Each number is 500 + 25 x the weight over its row's rms, rounded and kept within 0 to 999. Layers, rows and columns count from 0. Numbers have three digits each. The size before them is the row's rms in percent of the matrix's.

# layer 6 MLP up, 768x256, rms 0.0663, rows 543-555, columns 0-255
099:470533533509533447541499519530461516477528509522456498518519494482508490479497539496502528447485475501459499487481483487500459485506504475533503464456532510520496486476546481514535514494460508524490466496528504486460497484487512483526458495549476519477557509528507484483539502480485526489493475493477553516482455438503556461532497493526535498522489528516475489524510498470536523514514473507475435487490507536487528488498502464512523512522547476453450487458489508539518501505489527535525502515530504497497493534491505533518522475494492514502516497454477513487512484521532455460470486514480538489506495507508504514503472559502512499517478517510496521513490494515519511455477505448463484472493482525520464481497479494508545461468528500519520519546502512559472495497539497
088:566465492502507497517491479550549476535492546453500543541470441509486480538504506475512517521497523506502488484483446522545446499476517485448500524525502509503493521492504465522487473500478474501564516469527496515490547502483532490504537459505458512528496469486547516486499469480532477481506496528481522511501513507473484488516447481490481518468516514526508492453468494529515513509463546472483512485516495485455459534503520496474492501500526551466497495512501527530525491518508519481481490557513533481551452547527525515504503505485514482490485525506473527491505479535431472487484480514524512525523510515530493535489486480495511455477480521507503522467459535480461505464469506523516495499521480477528514509502462535508515481462493487522534520497495514527512496521483493
098:494480540491506487476544496535521450491502475524507516498483521503475508468470527515524511475498493468517496491514492468518478556493478519476496504487498488497492511504505509494519532493489484540464483535540540509510482430516503529533460514568511489523485476507493455464481490478462494486519520526525495512484514500500520510467490508478486478526499449478512519473538500474457486512534494503457503496526514478469519536497508491511464537513510550529506514519489537532527527532525467498476516512471540477495467549489488465548494544469520483481515452502538463517522482514527466510525452489506469513454483506522504525502443512456559519535494509503496507519497506502518455506477531478464517484547463471525488518489459506535455511470505500473496523521503497491472556466513518
098:522512506509507468480489529517505530492480511543434522490466497500533510544534481477501512484492498490508529493505497533519507521493549514465523511489520458494507472520474524492531465479511503545477458539520465469494494463487492503482493472542460501502485506445508534526478492549474437512541527492514494513506466516500482471492499509509484499501510518507526473511471511460483525486504524480524537482535478512543460481506491480493548503490488506426509497472499483489485500505528500522497508517494458522482504480533484493484471485506510499514465489505536511515491477548541494458497520492480509503507547483450529521445514506462510500527500498463484471508463522452438488488511526536484477485440522486515486512509494453433446449534536532510526491490499485496491540494490475
094:489492522539526506522516508522482448526516509493509485497505535485495509492497505490488467492465495527509522531505492467469478433486526523506473485514522508516507510460503483482533491514511501497544501471518493453516484471505466442500496479524535545493490467528446482452536471534523501504459492475523525472495535420504518491489469566543484497494500469495509487488499513506500467531503484513501503478539501529508509499478519487491533471485518563493524518509513518525525513467432462530510510480479520466519472527481491488496483502497456463540505501471495490495472535530535495488515490530515549480456502548455446523487462485520519510510466499496467493536499510529509515522530486477509510490513511501438527556493499526537487481465499510518507499484486506530488471459545517
104:485501463491458509492495521486499493490505454494466546503527532469517476515512496456463433479499493497499538465509436512500505540508505464470513502497494506520500498495476501494526474462512524531490503520510522542515491503522498430486512436503499501531536534495457520491563514493504493467540520541477530538494486526489468509462491490467463480525470507479515479522489508481512486506508511476539500560475507490482519504492463454508498477502508502474458497495496492545495527516537494477487477503533486470491541507554520501513489499523502460491495469483514476524504436493484479471544468463507472471474460500537548482467452482501518476487498463507510554491495555482525469519495521500536489530524491539523496508489489464520455504484493498521496524497521499493526528523475474
100:526462515523515509503522467497531459514459501528497535542528466473507514502521438485503499520478531500532502512520533500505553506515481473516520488518487526480466504472544468478499485470520531483512456499466488501500489472489507498492490487474487547496527498503489524543473478548513516484471462470509532492485475475438496489492510530471496487525503494535458483478474542471512536508516561509465500538521499510516509450480479519520476480515516501474504489523501458522516509499495488495513482449459551530532530464488487532505511473545541505486476510499474491457497455488494498497533507518497445543515525490508493481504486510486525493477444552518522548484470474509508493499511529571530495489517448531500477508449504506489488514468498511503517532472534484487463495465497471
107:492479479521462539515481527507532499479478510503478473523488498514526511502484545492502551490498526489488509519460472495527450492520482501423521470468478522417523485486519559463501500496456523509507496514504497524507526479528468506486502455503482489502509501517546500532488478493542508486482482539538514524498480481473489538467490574507521492495485480511498524515491507445441509533489476484471486488522514488509505491503481474527505515504502503483515520499533491538480454452486523494533470502520504547489519473529488496492511534520547488538479523476523526533489497513471472503504489521509534507488499466474488563476504533476488461491496537491463494496547525491478516473490533464452456522449459520504523525462500503482496535472514527515507532465542476504501481498482489
101:497498530487489474523518479479511507527499498508507499540537478467486536530462492478465489528524509539471502431504498502514533493523503528522522521481438478495446520511521498526498511486483527488515461472478491504500517489492489491513469486485466486501517503501484487478493503514534466556487491528465507509475470505530497487529494560495508502482555480478548537479534469430497505520489497504477451541518501532533470489484493508521495486459511483505446491531490484482482516515486491476514464507506583525478507480494546511503509444537494532470483525495498509431490495522515518468468523508490496508508522534543477483495506531488519529536463480453504511490466483506512484488457473553525537450496526496471498491510485485506455524471518522517494525531464520480473509528489498
106:538528509503468515498499477467506516482536455494493469487531502490521491510548447497486518484503532489537505452499492499516506538504524520501501485469491452521499479479501482509481509488545506505472442526482469527496444484503444497466490458501452493525509480491531523496499513536530464524544522534517522469489495486484525526505528474476472497511522526435501473523498497519508541523545463482494536484518495549537501475515459497540471509511490491492501523501500488499500467464511510473492509490485502520538505512487526483497508531529518525532503481459514528481504475504457524516512510462509522513477471561495519533464488479483560479532480497448512525464517535509510477524497514507506525493484462533484508537460449474549505452497542506468521468504509467498468522477540489
101:523519522492490492458466494521464507519494523495479515481473524503541530510553484519545487484478492487502508497537530488513486458523539496516514481453525524548510480521564469450518502501471524475481499520518487491539499490548522481499457492471500494467497514495497511505507507456504514505506516497544473493473485490504473477494506546510504450492446457499503504512536514476521476502518520524497496516487562540477496517472493510477493434503488481529461478494532514477493495476481476476430502478511562524501490497486436482505487501531530513514532470488507485506500494514478498488565512465435506489462512529517544518475477553493507469524499492498477520469505474487492484531524496527503494510490483516465500549507507516527488532469530506475483524555513489482540524464466488
089:459536514533469505542517518506524525488502460518480535489526510464499534527522510479496469516480479515479529467486498467506508510503505523510464560458484526459471464522510505467494508506525496504499449527498536502483494509485452485485484504515461475532480526539459521481487520474548483485513485527524502517486479484509506513478501546517458461499535480501516517537485504488464504518511501498532514481486517541534529542505486452503518502489560492557498453495523506508503550481548517516467479526491513450484508503501502446515522517518492512480480507495541520523497454504503530457437506485548498483521532499506493462513504501536523492527496492463459470476480520455494464530481520477517472491489518485478519478464537500497519469528497502478533486508443473471526474508513456
099:511483469514480481473498503514508494468479519517528501515486475524504495508520497514470507509506546473475545505544545489533488507503487455505518482447508527468473540513527488512472517514467518511556525497515508499503466474489461461492502462527436469524506495515479519472520487519496498490525538484485499465499479462485491512467535531509476520501464515561496519499506466495486516550476486508510546516518477457488467513492469461525503523493471540545499501529522456506484516469502499477548532499550474529481549522483506437540530519503537505484481505513512529528487516468496519473498485506502445529510483550490477544446493494495521496504434483483460481537469494491478519535515519506476532480479492485495532464494509505478484506467523521502532532480494486488473531504453509
# layer 6 MLP down (transposed), 768x256, rms 0.0606, rows 543-555, columns 0-255
097:488510542493515476496486486528468525493517509524510549517498498511496490535513477447489512464514506455455489481497528487495518555553458495482481515449476513504554499492504436516507521474510536544468480531492508486467483486461512494531500521498466486508538532503529502538469484467491514494505502512471509515480510460547504514496504502484523524483493478490521499492528494488524462491488461492507503501506485512492533477493516427509536470487492463484490511476477512471504502535531474456482505472483480538504485515502499559523486491538473504478489528530487526475483528545491497532517454493507491508519436528523511461497470494487469498484532520549479495497458508535544520480515513467531511533470493465524474494538509483495508460476529439536533518475532526527539499529505470
089:486505510509486493507527506479454525473491461562509478487518543497511527493498544490436502513468505502480488494572512492472552507531474514503526520469475497500486482503517488492486505489563565515455452459492541531485491503544491483467507516477544516500504491521486490508510534518487481509472518516534478503508514501499527491508499536500488510544484502460503511526526522473498479440529466532491524504485513534522522459507511485519464475489506457533498489511479509518470506484509491529493474479466485496487537498486467499497504451542513545518523467502527465500467508447511536513498532457476474489515492471446520495515501534517486514505546494491489503503496474525515484529479501505489460523531508516468480475490530514516487491528490402487472440515490495470527476511495517
097:486507463487503493522501493547548517480521497479519479480483540514526512498469511510521536502510512490515502483494493503485481481482470481518487484501506505542497490532468487507483501513477511491461527490490501525485522491465516458501467492495518515522479529508531541539453496458528475571515497512538487497481536536503520480504516507545464440495498485515509523464517504491469507481463488504485504518507511517491488454493514488491499535494441499513504467527470506457449530560524462514459519431457533561430477484459495495506502491462506503481513493528550454516458520479513555520482535531495544544503493509520481469526494526507505502520476486491496473538465479491507499529515507444491474514516509541502514495487474501484470497522523465473475513506498487530496551474475526
100:526501468537495492483495466501506494499462514490489494510536521526482506447463499480477502520494495513482538521428460516512499550549512475485464526501487535533503517525483456495500500507491519503514489521525519508512487472537522528535480518483492521482501487501494480499493475496497530533533529476497513476497504503508476465519495515513484467555537485520476529520500481495561526398491525454532501475490457500502562508509483459483499439523542513495526496505512483519454498492470538502516501511492471478506525496510536480478509502493513498527501494491520538515481457533529511514497476478470472474551529489509497539510466506447483514500550512453477498475509473511525446525517472488505501457518493479507534475465495500492521500509458456521505478542523506519512447478517511
096:494450508522474506524527445488539494511503538534509458476554507559511493518501524481429482516534499471497538497532536519457551511512517503511488492501493510506484488477514472547493509488507493466484461478473506495475525516534486506474487460526510496493519517473482499502492510519529454512502483539508537506507522483465472517487459521457507446508493470499496476497471471534502476537521484510488507490496483489520459473528524499500486508515494500477512503486530515489484523532503532495569523495502507547514519515471473461494487521534525524517499518500528551509490541528513556450445519527511504494476473494518496473507498441491501495490452451465498502506503544496498478506479475499530538509495521494473489537454486506480505475509499474555480455491468472457498484544482525
102:502484505486481521508518511527491539492478474499479521493500497504512474539458507516492478487499498521499504486476524506459508517494510506485529462535537522485446477521510498508483479469504513493503507490514482516534489521486539500520507503491497490514513528443452508508533541474504545510506514491499506517478462529475509517458489508481510512533492486513477512480467505465503483425463489485489529497539491519505491518500521505503507508511520478481493491476481519490500528478525467488505507533482501477477498505512511510528499494505517498494532536483516512530504484498504518472550519472497502508483488519511521484487512486507521542500654466468466491484516491503503513488527473454494531536506480499487538499492483479499471502466505347523507452505459521501519526497506482
101:503482480518487498488554504496471470527436515496479482482530495470490488484492532521513496521481514484501511488457553521528535468521499474535510520478519507495492508458497487557562528493500477439496488498442501541530512522497498489489491522518519500496513483489498548513496502509465498500525499543470494499470481514485494476461494522517503468506529512558473513519439495497535498400471488491524456536495521488502537530451501538512508502480500499491519504493488475476490501507496520506554485506478530526507514475473525469485463529494500507486526483514466502508462483502531498506478528507504508554478523484550449462470521511537478504501475523508500478522505459504491548480492546508504510503517484468451486470532504532504469543536497504514490509468461485507491530497504450
106:502487535485491541464492506496501510485518514480476519539443479519464494518470535535506509513486491451525505487518500502490467506505477570482513467497489507489513513473483491503511504522500520488491531525504488489501508509510504466507551463535485543486522538533491549503527433493509456500487510475477479535509470492547519502518549512474546535487483514471510470478516527506449520451489466500459518489481476507492511489485478495495542554487537504497521529510499472511506519513447505483516455507484478549466507480528485526521462471523501472534443507448557482535502467490487529505493493505476506514444511480518529515504464494541506469522518534467503488480504514471539512486557499490525486494498511462486507512476514533505502529508474443482510530479496502509495456510453510
105:530527479466498481503465541498475514506454462453473531493523508503481508497495519478480490487517525517507518491497528493541506493539509483501499547501506462473479538514510484494504487528487525545461509529450545505550539510462497482517469491519486509507557510524468526501488488467483439464540496529472473454502457502501498510511495484544499479540511481527506508512420546469479505505474482524493491539497519490469520475495473494476517497482502518536518503445494513492530543492504531538488442492527505537506501474474477475501454476522485536459492546522467498483517520491503494503522519434532532469483538488488511488502512486466490500512503506484518481507509473494525458475488503502533493557532513546478469526551485505524467510496511496504506522542484480492503473469483511
105:523520496534506503499532517470491522467530523519451482501513483450471475523473502530504497495508514476507511480518467529516504510441491508484493453505486501507506495510536471504492543523530490483526509462501527553529522459503486462511488492493485485543437467494465519483505526500549555520506476477485475501521479508488500511529516508458471513543494512530540495509466513494481505518485499424514486477520452493514514474484537511513506530532488518488459509488490490471494525487530533451506508478500506549494524485477502476520548524534523516473518507448471500470532483494458518498508499485496485507501498527473483515560511487489497497477489492508521501489567516512515498504525532516479473486482503487431502522454475457556542475550492506480498502531453514493546490533536498
101:489487527487511505435458498467490529524488494437483461533486515556512475525567528525484524539510504498515487490474534486484509550479521505535479480481462462507524481557502514510486515470530529545517505523488504502516479476513507512474485474519516538481515548508524533484496516493475510505494550527502474462501547527476493474524515432491465475500509501498504518506524528513520541479482520520531504489506515535497550496500491503484481515566501510463494515505452505506486478508520500491495502538470464491510519507493469467483462536459478492484512505449496521508492477512518505495512500512466482527504503500496532529471502509489526555512497518472479500457517499493485482503485482487497528494547504476506485412492451447468475483501494471473486491499511474520515488535438504
096:494473528483498483483434493518518483526504517501478474548460479529473464492494534474462518505524543500506508479506495499527511496495502489490470467524500485496531519508529511489502468488504501522521514464491456487491461525471522515537543475436500504452469477514491460523457451517567527530507511500451492471505523530466500491480481463488503492522442482474519486498491505492525525470498527515497503539515478534503489531480479514501525530512471516450516477515467479543538516466492479473491514536478510531514500515494490497528462501457486485520495504512490518492498523526509473520523499485499523530530444494513481559511513503487476457541561536522504480528546513480489533485501505516525492501555497471496491510516486489492542484521535459514476464533527473523515515563502476
107:512449496489506488469503468468526542539519519490522511520535503460525486466459471443509495532523513482503497515475508469493505530513471524496501501513462539474466503499494496527450499542505502493491516465536477502533532482515465501562539491551481509469495519494502526522508571500500484471496451516510522473527477527506467487476488518534504528468510525469463516492497530503529508552460477509477501502533489523489492540540543505506518522464478523458497552476434507480483480530497485475539504528495543510506487491513477506524478503471505496547452513515502506504513496480512508512479507520521512502477510495528520482473475478483494530453443513484449514509476506502532484469551525542504471492552486534502476498466500486482529514456478521482524505490484473501491511517457515